{
  "hidden_size": 192,
  "num_key_value_heads": 6,
  "intermediate_size": 768,
  "hidden_act": "tanh_gelu",
  "norm_eps": 1e-06,
  "positions": "learned",
  "qk_norm": false,
  "tie_word_embeddings": true,
  "extras": ["capped logits"],
  "init": "uniform",
  "init_std_down": 0.0689,
  "optimizer": "muon_variant",
  "lr_mult_qkv": 0.7,
  "beta1": 0.95,
  "schedule": "wsd"
}
Each number is 128 + 24 x the weight over its row's rms, rounded and kept within 0 to 255. Layers, rows and columns count from 0. Numbers have three digits each. The size before them is the row's rms in percent of the matrix's.

# layer 12 attention value, 192x192, rms 0.0481, rows 103-143, columns 96-191
092:130122129156114193100125155103095115143097115171131163156151139105105110143054136141175112124146135144108097112159126140171126111146135069103152114090131137130148099103091111112144093132133130157106155154142125156121168099110107143165144075116106132141118155091157110152134143126156136085
091:099131159145167150131102155130146094122154134126107145117121105165124083148171098106101127135134112135150091160140159125114110139160163115144144119132144100103134089150127111124135089132146149132100152164135186099137124123129089136145127120148133140114126104110135144134138091139122196130
098:137117135084192146148133132136108146091122172143147121146127120129164118144168125148114133120110115089135136160093147088130127116176118108127111133082153074110123162106146128143101094153073141133153135117112159143164129161132093111094124150146145131166121156109119137148144175112155174105
096:106140111144140121144097157130142137114140114150116090121151135167097088118120132149155145147137096163098122096118152129149157112123118126100105135115149116101129123138150126140097088118116133102163129109153117174143118133089105104139123139131119143109138150147107119121126097115130185173
097:125125172109157137100189134109141141165073099132166108117111165127150150091113112111123137070100154138105139149126135126094142122185114098114123122118133107127139172144135131142185095133127185116125149114132122118150132163128135142166144112155107085100159119090150095100155094148126162110
098:154115078145136136102136143127102140119094090130133158108092141153099136143144108153108140121132126110110086108066142129133164116126135086132146110122161124162119156146136164128118129112092116129131163157110144129103139148136130145133143149156139148164102146111150114147105125139121074129
102:152106123113136116188128137098086107152145103134133124136139074060171139165096127101111165142125131124091115100079147096124137138168168123157106198128096087160116166124143140129116136117121158144111139128098103126112119122157166101123115153131137100103143107146109065163147154173127127126
092:128116145156080146159153124165138154162118128151192091128101129079158092140113134119113145162157126148115115116117152134142129113096106113143148115079127149165116112077158088164163117142155142111133125102144145126112157086119097107074088145147143146122177124134143134129131133146136131112
101:115139085181138129129103184133179172126123150095139121131182163113093102160126154144118112161143130165150099136133109105137118082115145097093115134144120123127178090155111130108119086148158091118112152094141155138099118132146134126132171129124094128130135129108148104117138147100133151142
094:105103129146151105094123177154106131148136125127147115094163137136089156156110114140151161079134123089130147133109144137111147133122135118167126116093161122113133095114103128121135126186136112137134118174095156120123089148070106127114114076143118119121158139137127138135115112127176108109
100:143102112068139144173117084112153102154129135160127173166124114147090094118154142147117114129126135136176132106123132086104101145099135108156101167085130119099153108167155136136119146116158126103126069140114177158148148119118111140132123108116120119140134121137131129119106137155160149086
093:081127106093142097136146158122105130087126149131144130112094163117111145127132124131083126132091070123131081136135146136152101129104137120123071164111137127126154093085157130117128104148130158099088124081127118138135158134101141122108157149092146128167174134155087156126089116135116156144
103:144122142117113131099151091098134134103106112128130116140112164095137150173114078126132119104140141134105133164164185137187103149136111146141103160113133127190085127184111163168137100113101130159101103087101117125153116148130138074149119142113102119095126127133143134155099122133151147083
094:147124124137115133068153138103132178108106141110161080141125146090117149135108122101124121092138131160149169107082152114119122115136134125163175151139133111118113129157114147087145145120102139169099117157123153130158102127147145114130135129110113156133123073112171173101158150111156114167
098:138121160131135125171131142149107133114113102143112117142137123087125163084173148124130156104129105122165101122084082151144137115153122139101168155172135159121135113123107145109119116192139111085140129152109143090115096130130076073125128121125128118165165147122118110144114151109121127099
091:108127143056176129121111123151130161140117110150154076128132153137165125131134083114146123113147121131140143107124153084135119166126125104106133156123154157115152102173137091134120128146126074113152108107132115159096113129159136148122115152163143111123102063128189133098111134120123140153
098:072097110162140122143119134107089126097156116155079115127140104124131160103086107118089123170099164159141122135157175116123149144149135130113167141127122106109158156134124124117139119190126147181142153165095135149135124136111109123148129103169114113105073119167137114124141115117149126158
096:116140089128164139135135055106101135109118135122120125138144144146124141123097138070151138145127116106096147130099135133118137124134140117117147124174134164118116118133121079090131138150124102137100132142123173117137113121088095117142156138177091143149170154154120131119148132146151127139
099:125141101090132130150095144147160144098094113178133123111110157105125153167141132170108121113158161132111135120135145170147155115115127129087119148126124146113134133127156096107092144114083151112086147151144099101127105107122162164126144131120151102146128126177133155106099109168174122120
092:096159120098155112127137133121144099122063127150117122127159138086126206130137095085122105119128129094109172146106149081127135127193135099120121122148119141101125150100136126090089144142129136127139119102153111078149145115152088157162163154091105130106132132165149111126136170132134126144
097:125146102122148135110118101151141177116184144116130083127129111147172119132134150099101158091155121094152144145087156126137110111101101155114128135070132137105094163101126143157132145148164152149106106137088145115128102103114115121164140122107135166167118095167119113146120110119166096112
096:120124146147165132115142116164112135135177107142121161104145143142136167093133145105141123109141159135114082111164151155112129138110156130119127161098116087117126140107133142128134135128120127130151125097119087105113108134132087157142130126130172131094086127083124135134108134157108122141
092:099143138143131155164103118150147170104096114153155137116139150192139151153162149174136113187070113122175135101091143121124114135137103107145153108165177108124128115165116116139119118145137145135133118125118099104142173148149122110148099159091100116128096141099127135136122134157095141111
099:138112091106131168084159073120130115148136121134119148148154142129106130115142120181142100154098150141078147124139114152163096114125117120143082113162101132146162098129117140124113172155096115098117091138129147124116115139152103156155092165129126142111098156092101130112140125134127147088
096:143130150085099134154106158161101152074133174098104107124139177134174105115111149138158156155107114172115143077137158132152143174146132116116123110129096135126146160147103125123143129102125096094095073173128106131155123109105115075047163141119112102139116127129152133110119146151100142122
110:102099138102111106107156139127131059150110139128128130168165150126128090147143134160114137119171156094121172117138129145089106147137149125098079122159089094153094132130134127128125143137121105096142129130127159126195129114145087148177126148102156131115095140153125135113126160159108124125
106:117155137130132121147138155178154146146100117115161134097160124143126124122133144125123161105097137134154143144119113118144119132120134166124116103115110071077113103140157108104139150104147178110195125117167134160159148141142103133087088137108111133109115110140127110122148142138129175175
110:135112121126094158162150131146148125140156084147152125121123166102089166135160104151127153114090085156104108151158106139120161092100076086139134071094133138114127138137140142098138147170143127103127140151132152079137180112147148129149183109128113121107131138144123160122096102157124133144
095:104152184147109139159105157115130092160099119118088080118095133129154127146129125121124091110115141127164148136153134151097098099136128091149174106122191109087162140079090128114137100126127162145145104136138129158108179142120121154129108154088132128129125104090102142130121095107116121168
098:157126076128167126130148161133150144113152098095102116098144170106136088150136119172131133102139110184083177082129167093122130078112120084137131144102116103164125162138070140097159144160140134115148114125090128115168182126201143136128170161113156149141109126142088161098124121098117107081
099:141134137131122126144130130163129130108159120135119140139157156102127170132145139125174149160122137114097064127095147097164112079155135140123108117143117079095146155136123140179146091143129098178110181141152150098152125143147110102121114135121108147124125091119172117125134187114130131075
090:107123127172144100143143137127132184086117103164159126123152131122108104132162111138143133150160113132155082127134104134127108114109112123135160139088113112082120118180124135124156126096149134141150127175121083131145156109140146112084152103112122125108101154126116146193123095105161130136
102:133115125160147140130119142108118144122162120182115108108102104169124111132130115156110162135172090132093131141115110109137151118166136105119135123111140137164138121144128184121118115153096137148129114138102132095103078144125145140117104080201086134165137118143129174128164107158125103142
096:163121135197155097126158140174110156132107087109130139106125101103087135144133105125120171112144102081116122118113105107113135164158076113120156098144157121111129104125120134131161174149146110132106138149158086141151129136126131148099152135126104134126093136150129111151179105132130122098
100:149138120121115130121138136123138071127143130134142079125125155087142158113171130144117106120123140151146108096141152113142097135158131137106126132118153140107109125139162093130111090112074106124112093097156114100134096110116147099156141100121126117079128172142099170102102152101159127141
101:091084140134131121138113154094140156133082144137130101148161128105133103135069088083100130141125117103120154136123131121117116158173150139146127138101135119156131111179131164112134144105133123139143157114121160171091131093152128148103113147101133100093191121151158135081124130140095135090
122:159135113111137127098139114167104195106158099136106126137124116123150095150155126099162118124136131083138102134105091152177150151110121133192135128108139168157115100140190131089104123137092142145102109122149099081142137149113137110125135103148122140131108127141147112179142115149118068132
100:131092107158158134113122091112114148120137139135127142160106102141130100130109099134193157105145133147122136120117169116131154141102141121155093145067123136104131108115099158142084120109123164125156116131104101124101132140122115131113146109128139138083182165116127133172131111152155117109
090:107165137100100117150098115125143133127146135098129153103159141145102143129106139099156143137104110088100078134111114140095116142150159125095143129140119108155156119128123087140202126131165150104131200153136132103133095099157137078141088109160124142107086114130158127105067116152140122119
115:096131153105146135121125137148113140144120108129155106152138117129146109163157131137158136104093111072153116137108185107127158063115132133099122123126117126131127121120075130101133113150142070105138169171118177092161114109151183062132126135100116132125135108107113145101154120083143107126
107:111105122138100136097127109133107126141103146102091108147117109144140145150145068156142165157106097130143120142181162112186103129144150168122108130137092136130121113095090116136126158144141120171126155128104152133157133111125095119155123156130126154098134125115140137101153163112078115092
# layer 12 attention output (transposed), 192x192, rms 0.0598, rows 103-142, columns 96-191
094:125122097115104161122121112124112146103153086078120116169121103138122118109121146105189122130122182130110176161128128095120129115134146143161139141121156114149115122122147118123092157107153152127160130121118142148118129129137094130150145140135101087150131161105104171128133134172070094151
095:139100124114153140104121123110146160121129116094146099116153091139153167140111127169145198167126124150131154111132157161122111120163152133144140119158101105155138141082139144134131152091152128122147086164153116111115129126092162123128086137114113158106141111134141108149122164117116112142
099:139117132114107137154115116194085125147074162116121133142159155130112123107118131103124108145197130121143097144133119124132152127141105071120087107166102112082105100165110127156105082084116103099123072128141119144135109104106167123139123086145151127112113093168113124111137142158168129122
102:135155111083133151147164131176129119129153123130151110164180099119147088138102132115079130149123130140121130131128097137137120136129112169147094141158142132116162130123117112086146154055090138142159143104143159125145101162153130126147087078095150136088124105139117120150126159132128109131
099:127164131110168149089103095112152125118130129166102117133102117147133168148102132120110112123101145163111118091058158134129091136166092104130160126130109127123103172113130141118108156095168111142118140105136132134106149142091122119110157131122130073129142122149147120141113089124180152131
100:150089141120116141122127149156152086158156148133107134167099155135134142088099163102145129136179163132124101160150123150150108122140131128129113161121109121132127171071107144149147117083130154149147077121147177148130096103119148127115159135096124141115134122130094132157169130114097109109
105:096144107185089136092096152130127149129142119097136137131110108176122155098163177177126126143178158156135131149110149161115125117119107141119133108137108188101094145054157142106133123151134094136137132103089126085123113141145116091162111129069092165140125140136131119121138143093143127105
094:105131165138110097126143126136131162117114168084122153132116137178134124147129135107131135099114093150100151125117129075134143138135127108106153120150132088096147124149113121138104120169115132104114127108132123145121119119102166166143106116158153120118127146100075166134085136153116139130
102:118134083123124142148118120084127124127122151133164132127153147091117129128105148124126160149127148137103172090148098112105102106159151161137107104099113142112113138130115094147122160090079156156123113127112163114109145083093124143114105131131183097116142147117126142186110150178118157144
094:115088106082134111147104124164146099132154147148090102135133107131153110117142093118122141159151161153093070143132133100122143100136122136127082064179161138133113103152178165138136113130096130130120114111106125171132129129142123171110092151120119142145130145122110135132098131122118136116
096:166159116119171161110122145126123154113125118131132115111132140123135089111092120092191130153166160090158160137144107138183118102098116120111150103145145101122144105153150132151159118125115124121144062099206117092116106136137101153132121151093169104110111147111114093088131138107124116108
097:137118145155086104116118064141110122143092127135142102145158158119142109112138121111120167123153151130113105118116140116143103139129134115094179133145094110089142131119156134132148100077112122094139103125075161142124142140117131125133153116127122119111111132145161087128117152108145191120
106:083161147160125129126134105129114151125122146139143111144108149161157103134132149131135071156121126118163124098183111116112130082171129116120115104136118094095139140092160114120137106141172147100123159111102157141119126135122147115125135155129193113150155075118114136144124136183177147138
098:137166139146156136133118145086123103119086141142114114167138142079104131130136142130108084123133124102134133144120148120173135086148131141140104152117109106091130106107110126103141185166146096132165077141142112159139107154117116106129146097126161106132134157108138129142115112118091141095
098:089100092110138116138155112121126157151129144103135153149144121138143154100071128093109132157170111133096137135100180106136124104104106109126099123129089119117123099172152124184135129100148148138138124072213116136127139134144161123150127091137187087133122130129138142119146142111121148149
094:108136148150090116132147068120165125134142169159089122139163155138100161143124122143141152068100120139135118161126107137138159137143127102129143100101094110145142091111135125112123135122143154118121134151124149123106139170115106094127133126116137148084136127116141131190129126123152163094
101:124129092091079119114112132095153109131120100083158116149143134140155170137140157088158090111132116139099108125111104121112099119154155149120135138112163132115092157157122132165137132107158126114142114157124154100144125173139138096088081158130134139130184109162116132162115165100124122156
101:113107131079122123151106144117128124119119117171106096139142127126077141151115111130134119121143143113158082097149139134131136080117197146126123127170088089086133137175132106135124134093115128121101101126171106128160108146168137154111173146148163096132138124088143056165170142124109128117
100:099135167133120166092117150107095111158126159080113110132151123109132139093125084124110118105122140109098119138135112116117096100165125126141150123099125088159113120101098177154086125151138135158135128084133129162141138160141097120110139124196083179129124097117116140116122122124100143109
098:091131123131108119116137124163140132122105103118144084143111140117109129136163168139074089145137171128118088145137116135122105114122154171168130117165145131154121087142150149140134137173125108126129104168126126115135104148091124124093135096117081112079157105168101131190182093113142143079
100:156121090133126095175134112146132119175115166131068119120149127099117159128152153159149108122120115117149117114093105127120140115178118121143119127142155125110076150135163123142131109136104106135150132104147111123105161134111135132101103132169107129103113130101098171090138105156116133118
095:089146097138124114121137148091139134145131173139149110141088140114116121177135124143128146107104143137150147130124140149100110106143174151128126172139132191119107139094130081130101107135133105109154150178106082118138140182154129128140120158111090130101088141133154129104131134109132156104
095:139102136114093127096177132127135104125124113118102159153103120112110163119112154121114147122159088131096177095134099145111159125104141150080135128104141110144139134109155079099151106101133125098106131169135123123108124135097162105128141127137097136148118104141142159142178110108135089113
098:116133189099150127137126160104143113171134138156136106139081143087139131112152146105131133112123149105162128158178194137091155141110140110127134091106157127125112137159127088143111115101162122104143168129127137174104097148145128166101165101142156136118093100115142130152129142164127091124
099:119137098174108126121158094099139128104094118118090157159144094147131136156154171103131119129169104126123147112108126124108151094133130124083155086097135146107149118121124132108179102114132124151119108102121143149108125127125144166195117073126151121138096134086098150173120113140173110106
110:091107106116100103070153142090145136148095128102167118107148169165145138129178144148125128134097174110113120132080129105067142141145185134102113115103152149158123154142148134109111147124118120110095131101111104127137106102129128128105125095104130151140132093170135107137131164151102163091
107:067169122157077090165131144146141115118106108111140134143104102161130102143147124116139181122119121113074159108128115112117129127105174114140132142121135145102097063121119122142144119144100115107170129120106140140122119135159138132149096110177115108113127137169108129160125132151132156130
108:145095142115166153136101137170119136125118116160146120103118146098072161146102127078098117134095131123165127112132144157118107068130172099122127116163146115080146126114115122143133186102155157113123117165164166145107154114143138137170133173163074159118184123103124164110125118113091093133
093:126120146149107143141105146087166121137110129153169108099134082155113116156102141143152142099134150147110103119137120124166107117118159132159143114147169099142117120071119126134121121116103144088165093140113111127147139138123135150131102180131090139122110150123068144158119104135142078164
095:117101164157140166135126128123151140134101124113143134105107147114102187130127136133119101117121134139119115114118163088142119154134199155144111161094091137092095145153095125096158156120180175119129154148105134117100121138166123130123086105078122182146138138102114122056149144143138107122
104:099118098148152099140136147113100102123129106086130128165107091094139130129162101123148146125088094135117101110107128128122147118133148154094105109163144143103128157115125148110164111164172148151148188129119138116100115072098148104126162147083141108126113109119072117119149165118175120138
082:065116110130112132108140156153157121111180102129159129140110150113089131132109078108148160131142109119104148168140118093119106136094126103122143080121144097120095157124119127136123147129129116118153122137149135155092127143117137126116173120100146111144124087073112127216140185169126108092
098:165126145106147159123116104140102152115145118101125135173093077166114164112107077139122117176176120115129107134132142152159124146142169133092090144103107147162141147112133160129107144107119133126111135178174130133162119115113154139095109121141146111110126120104161144115139115110124091122
094:073114104099123081159103130125121115137115130121178138143115159164073126129153101135122152148113129115071137157128097136123102120131067144111138131116103123137137142148110164146152166171146110131115148155154128147138082088090143138079122126145100147150117126108145108139136115101132101098
094:153092131162133169111133163145120124135138144149164114122164149126149100112144135157080126120126096118101137141154126157164106141146127166107141131157164116090153166096125131172127091182103114119122104100103130083115129139123132108156162111108189148128106129123108170144068112133139092170
104:088126143136184100150112114084131179093117144110104116136137131086123130124091118105087142169077106136174168128146105136106144157185115148118138155057122130150087152117129124105132147144150148142168119128091109107108133135149136125147167138106100139136137117150158125127147134164141141109
116:096181108117130116149135153161144107127135109156132100160122143138116124104158120159178139134170130129126097153126117122168136123106102144105098146131143146121160108117159143143108165105129124078110109135152118128138120131085182115125126128126127096170090124122126119139137157093138127118
099:127133091143105090168097103118134141111150108084137094144133160118127167116091148117131111101117136147146098127125109113148195113098072090161128143120124149113094125137133137098088121083152140123161102151115083135069121140163100163126144132144150137154140147099108147131152140153135099153
086:117129139119117148151147130104164143166119135079150131155155121124089117129147131151165109117109105131108160117078121118091131071170102149124133105169157158134151115111114114148119123151168141108152136124169168084106117139091111079123136103125163127129121109097138113158089130122126140162
112:106113139120107163126096143135167155153127097141144133106125146097120157116158146125144137117081127158127081126125124147120132096127120154097074115146122141114131112135121136101128106124143130163145158109149180144194132119137155101139149170083092131106133085137077111093124137128116109123
# layer 12 attention query, 192x192, rms 0.048, rows 128-159, columns 96-191
109:138099166115117129125139125123100104122123092084133107153188143110093108118118122157097099129164195111136085159121096098099144126130116145093135129168120139094152107126114128124095113119110136134117126147162099134137117132080135088113144125146139142168138129106187121124149086143144176113
089:120151134153092115142153111123129118080111157121074150098169152100101130166106163135145154129144112169102121113124117136139108162192120137094142100088115157168128127124089154104131110126165124126186122128104146131096099147171146154103133120084137136133105137138153138121148154121115152101
096:140132122103150136141137121139097114130132114147151151151183149113108134120098103141119170153100170138128045127108179118134137105093131157123128126185119132127132146134095112099113125096158108150109131157133138114131100099148184108145166157136109135126121111101133111151138086146150161112
088:106147141174143131146123156142119112116136141173121110119083148112173114123140129135130157140127102141125149147092104100098099161172169131143066134148137124135164142112107123168142139141137129100142119138139095151148132149129106173099113141155097144122116096125157127177160134084126126147
097:145103130110116153114132149087091123081140108150139161169080093184111157112119121111155088135174101173094116155119083148134111160103102122147146123145122133127105128134120121150164179078125159056117146161164104139128130118146154143088128117117157128102092125155096096151111075128112108140
089:129117119123097121149130137133164100083114088161102130141106120155143130162143120127147132106103104125123136147151146127113140151091090134137149136100067150143157125082124100108138121148137162090125089181117128145114163144108135131103118131117112141181163099114076117153106141139117118093
085:130127151100124121089131152124158115115128132154134111124130168130163100132129112165150125115113117135112153090141118151131094122121154130139104152125113105151153154136116114161155118162154092103156167101102116120114106127163142142140139150083124135103114115130089133091148146125106128113
092:122122133129168091174095124131162127104146148127104150155101138147141151104133147129130125150139127164114165139106102145148138083122187126155080127133107089138163137144161118150172108068054123156110132146116129144107136138148130159120103115081137144099125112108140136111117142116147143110
102:128149114097150152121147106167151109122153106091157128135125117129132106134123136169124098148138159119142161130145160113118159113147152145148180176140123125120097141125087126135148118131150117174128127105094155109120144110108086145166150100098095159113145150143164101111086101077126171113
097:134163104144126134174179108133166105126112097125090170140117112140145098145110134111125123172153078120121155168145135169119115139098177104144121137149117118119164141159164150135121134139103104148200137113170097124139174124148126166165088109136112113112095100121168069139131108125103142147
088:130143122173145146107147122126123143147136174120114105081126117134131131155121129171135120149103156105116125156126065129094112155182095124121137114110118102106137130140130110112132161134132122084119138128081096120098131119105114143162118153143143164119117127102137103141153159179152175177
083:121138122138119085134125106109159086099120154129081172142113108103103115139127142169129121108118103107167106165104153118142122106160134170117104125112103096085144147167138139137161113142167143136114167135095152120136129140149110145135108150111153110106127117121173118102141144085086129125
082:118102148100140138122134112118148145133144140158146135113145105097124144150140099097134118137115137179110154135116119150142151117114114138145098147098182171107120153102108085137153155146142172101130156133128120150160146137138085129120124116109088096140154134155151103119083112154103138098
083:140116179101088092107125132138141158158061138145081162126109117138107126175149147132153155132132077143102119109121188100128123143103080123114118117110133099108132135141095124123098121125151151149094147138130142103179136093161125123173151094059153123122133091137135125128136123180087128120
093:152088104108099142099124150131090096118118118143127158107120085104140138119091128094104164151116141109092176140182120145164092113147116185121161129168175123166101098140111115098139097161076149114151106158103131120101113156128142149085121120136172121090144118135157114132156158102130142149
097:095118151143144106127182097115137095125119146099135140163148125114162145131110130167123116132138155134105143143132079111121106141064167155120129120127139120116119141089153098174127164146092135156103125103102117092067119115115134088110178137122078093153140126140128137094118138183172188136
091:120134117115146123083111161129119162153114106122120114095144144094126091134133144133141185111140101169129116122120103115171121152118112161163095107120134118118104139125114177138135146089155139105117142137197117098095115149166096102114099137102046141150135125112142167130138125099172116136
099:160165137154136093154134112100164161117097139098107118131137168114170126138111115123150100143171124145144167121153123104196139108114147170133148124158124141140104113114129097121072124113157105104119119092105134132095116130147126099131134112126081073128097132134193150143144099110131143108
092:137146187096139121111129126123096109109121102143124117131148148104135146138095130131087132082134136092061138156096199151135110096137104152118125153126104149130173079126142134124094125144117087146142111142108141134114135103125103116148164103162098157110138137170117108144094099115093161125
094:121123126134149114109148109085096140141149116144110096143148166160129146129102097123130110088161119134146105142189124176084088152107174091103133098161150150140129117120113114140109116152104117171118111138099067163112098150115120131131158092129152116109149139139133154165134113100144152150
093:109135137082136165115128130143118135150106159131095143144141154088131159096111122189117127157157157115127154127106126145044134119122175162110132121160166098107136121095118102134106126120135111155116130077137159110118121113113124154100138133117125157153152137105101092135100121141127163178
092:133108099109151126159127123124110096126125124105168103128141110123141172137142123085128112116120123136150175151097118123090100148135111173087116101106150144194090112143138130169127172143142143074091137098169160166141138155136120143100115116141155113103134118134172137094126101132127153078
093:111140121098115128107094112115158110128130167086110102091119153167122147177099087144079105155113152129147144167154121143116140150139123161125104081134108105131146166110128084125143129149084122131148109110149160113140109122129152137127160123160116165105164125096122128139117109132124131125
087:118131096148123151165137127127167154157100135161098132167139131092134167149111105073121113097129124105128112155170087128124096117134091141136145149083106129127087138116136143112146184120127114129161123128136095138106134121133104130104109086135134131108124174134175137128140162113139101139
097:096154154104125161150101110161092115113120148121096118110124136126123155163122125185136150115147164151101106115135113090122093088122148119109110142131153167137085161141103153092126152137157140126113133140146088084127136116163166120151113127103171159109138143155175157132138100111131143115
084:117110138174128119123154100198177126107135126139106129143157126132115147155175097107150104097134119099118125163157143095128131140134129125145138142115114125099128119106115130101163139088156117089104085154156104099155097162103126160084096112160139120137128124093133132083143161128110137144
089:141139139139135116119127100126107110087095145128151117154149105126101109139136120132084113129118156160110124093111163116138089075092131152068147116109122183157158159115130106159122137144114140115110161086120148074145144149142149117123163175111152141129133140147136158145117144124088112137
088:170101148119119117087160117081131135118112108115179134160101144172185084116136142166102102083116159189169089096127180128097124093159086156143151095108148123159153143121112108125130149130092131153148153112158107102133110113139139121122115134110136136103120171119102066132109160148134148199
085:135183126125104153111096129134145137109111125132088148160114141106148120119135132139143159128145141091142072142121107086098138131113102110123130123167108117153129097098112085144134099153109199162166134116148112146117086135124131091107129190089090149111135120148166119119159117167126129101
098:157161092150134088116114153103116165169085116111117087176149145119149120104119103181124100100127115122130131144165136152077154125112167138111140156134105115110123120128138088150131150126132148123112131151101115162107154124129134128129124149122144140126159117090149108109109080137149182110
091:131138085115136138138132133148129127144163128136137118111114148133141096128166086126122125109138181105101185120128109126106147099136089102122154105123163116148170139116132061152112135106115081152106131199131150141118149106131140163145145140134138165148094143094142142132137129155109121107
100:142053151140113136133114145133102133174150111127148113119146175120137174135159153118128122124067138161130086130133134061114110115079172134102148091141132156097138125145082109106124115150150081170120195119124126133114137142119129130102182131130173161138174067088121127159117110159123114147
# layer 12 attention key, 192x192, rms 0.048, rows 128-159, columns 96-191
100:118150118107087113094116126102113100090158126125121181139106160113153136078105124127123130126123121096141116131129114157151151155087068128154126154062128130143146113101114143157099121094163128132147126190170133171139104104082122133144091152139148117150167129137173117124120112105110126115
090:133096107152129148120151125109169080110112137141118138134161136135108085189127121116155125085166108163138092142152148125091117119129126119108147152135155096110121120127175127120124122148125091126113132129095103157089146100143121128135115117073114126142137123126113130108127128206105167107
093:116157122083112152119113087131146149143145105102142143123134158176145125129130115097108142098102169133138105143120142117144164087129075092137113115124130139117163115115137118132117082079127100134145126145145149163171140151125198127133124150138118095127108131123152117155112124112117121126
084:113110150136124144085144141148145167161118137146123122128137138160144135168120128105109159104097157155090088048150063141096091141151155121113114132136147105120091116078137152092119132184102136116114115172119114119138139114117132166118118141149081108128161140139118157137159141108158128105
091:112134069191137127087112163139125129123144124117106097109121115131157145112096117127169133097123127142151117138060140177142087142140147109167127137116122162092121158117094109183117123121117129165158104149159121136094133121140110100110121118170131150140117134131130123151119065121121118113
086:117064083146162146153113156119135149157205110140108138156158169149120152115157115114138158141149146146132145122101166139151115137125113114125113096115117106143107148160133128082160130099138112126136129132164087083108085153160177092117157089160151127174116098101117150138154132151096148136
083:132110126126157110145128152117110158141147131108148116109137138136102160162114104145083112126097122131111118107137133173162116113094144165121158092132109112103126152110131094135147146140136118132174111111079091116109106152153131139137144158100169160076138146057102116126132136188114130132
096:137125153161172074120125091158166130121127147122118126133104126106146122136131163131157151130116130135142135137120125161158121150135137147113076195133129088083117149123139149152173110115097085133177094114129143135144109143161103161126121069145153096139130140110112104099150121134118129158
096:103137132120116096141136161162102129086130131072124165120113154111143107102133134086152121136082143125135140091101115124132153127164078148137147146169143157093134065111103084162136114124144127181143184114129182168117151138125099107160183128112146123130089157153149099114075092136141135124
096:071170123119127086134105115180090141120125094115138122137152104133118096108083178121157132154134128142131160103167105144105107135124133148152111122130144101089135115144137114123138134162109131078135159100124102125078125116126144116112129146154171107136096173087138133120137105159120111140
083:187112136126150126127143127085133107149088145117126144152113094122119129120164138126154122123149190113104166165130099130120114150106163125151110106143136158165152086095110150156137151130118131140112125099079119143090139125116111152120093093120132132104162135101117162143141130182135152122
090:089115142106103141108117087143130113138154108131120138137122166150108130086108135119113082122104150122113127149110157118166120136127175124158108170144132127056142104148139116057176149167120166133134162125094129131121150115135153166127134131134147117108156140116161129097126121114135093108
081:109139092148136143108164145119120165136156115165143152095103120130113133170147130113144129103120163110125171123125142090122157118125119137115083126133116111110146107152119103144126151121157128104148096131106112175125096132093166133137128112148067127095150121148122129064131111101094095127
087:152092098107127125150108100089187160135135130106122117137107139096132133175155110151128168152152117151110165095101103166074117136149082135136148140176058127110124173134117129110181090135140113162139187145136153138141090124129134156120117119127104169135156110141125158112122175129125110099
090:166119116160138112133091129125159122111115151142082124101134109145101110131120098099106131176163143140111122112152130155087132150094123170095124119142124148099137134100155128127102119088118099123057115131115142081125121139109160107101141136112135147135140141160183114142136131119136164151
094:149125153135098118132157164128108146097104142142125158129142121074092122084092108152133091149127147132152092121097122101115129159084125147155137157132126166144124131126121162156135141148132141152162128128151142133141160123120139205131135123100156095153153132118160102139162105123090139161
084:131135100128163113151088124164105124164144104114104101140107123102112126103114108169152136099136139129154149129189121103096167158136131079149078133160148175124125171134130163096144165121112141102133114170127109153128131120113109128124113136164145128107103095138111116158173080130145099124
086:170102106160139104079147091163153117145107096086107113164116154113114119099146152127177091123133132134138171137137110142133162151121091079124163132088127091125150096119202115128132134144089157110125098124157128119125161134141123143141151178133137110137114134141140115151105126130156161145
091:172197125118109095157159131145122128114132111105101125143117132150122115137118141124120126125133134108137137087128133155160116153127095121150098136154115167116170120175111090135103139133137133151103149112136118138129144115118152115146135111161107180153147166130146118125109134131125126102
089:140107171117153111132098171084148153142110122141122147125136080155156084111075140145121165149133117121118131139118108147137118124131077134154161122144116119130165115127148151142128120114105120113166099144106096132102117136137094178153156121121145125138148166131113168147092128178129122105
085:162115123139124131101108114159082146112103158134148166149122142122099133148116122123114115160088162126091141167181169145116157129153108166149174151091140129142121108126114121130107137108157097117162108146151138143150111124120164139160138161164156101151128144149115120132073130155142147097
088:108148096133091138168115169112214108134159143143107150082110118126088151124123099137138109126115109125136128159136098151122116165111160133090156111125101113129165122143146179171110120133147120100147133183175109114142158119064141142131111088119112137124133120117087101108149133116121157132
088:160136170096118176094114105139141118131149135169094120137142139117159113133099167106114128137134168137164123112133160100089158140120186124137136118142127149124140115104077123134115124178099139152137114100118148140101139165140099138119154117119147093094150114100082096114122136128113141136
089:102118138129090094149148133117158110151116165104139098152153129142150108135149159139137078116181119086161162159139140131087115131157158125123112102121115100133114153125140137131095118121120118147111136137147125123124110151120126124119077065099066101155068126136127120139122121121104150136
093:174143126087131120088087118133139168097091106125136147089111148114147155117103152087152116121185145133099106105107121114101130130122134152133115155134121139112149103117140154112136140127122137097100100155123138145138154101108123102157098101098095141126108092136139143138133143124109153138
087:094112135115159128173105109132161111108130147165109109139130162159125119162122110129162177128154136154126141151157103127153130126110197126165109091118102134118139120133159128140149122108134136100120132093144134110137082151095092135149107125133175122158142143125128140140120143100151095128
084:141124149110137134135139111112181132115128136138140096137092080133154163132143129142109135147107156186130107148077135123114147096112093122126102152109103139123173132114092159144137134101116160106116110140080134089161149133139156104196112187178105093182121114129139138106162129095107125155
083:127124119143137091143137091110091115107111146096116145117160149207119139117131172136112111126128158112128079103111173101114158114162124107135116083144094183156173111121121107115149136122117121142077095134121151159147101116138145173093128112146135101107097159155090103139101135152146158113
084:105153135134103143169099124114197150166144131177171117082131124130139121124160102124114112129155082125150105106125132112140150121141081158110102139159105145117101146073101142118152127137134149159197124134152134135115121104156117141096128132126122158193182144140110125132133139121134147122
098:117123109148092114119162158101100132089142117106117110149120098154122159126144131123108135165137162074161109119143124121099111171126089116085106133123191120128149110158070116150114131111138170104143147129130169130140119157174133141104141138121162133129161139133119088129098080160134121117
087:118175153119091131151098100144075133125103158139132140112133114143109113122159148129134130093119076128106110115177120153124130130128108144170118132117134111133155145137120141150162115103106114157128105122130104126144106125125142112163197128110112142112136114115126090108141114148157138164
093:163116150149095134092086133100077110145119133141112144147109127143159116126139091129125147163080118115096093088098163114100115119100118131090155168128127158157127114107092151137135139098138156139128109166114163126165136137125119112120104150135117146141156092117078148122131109106120157136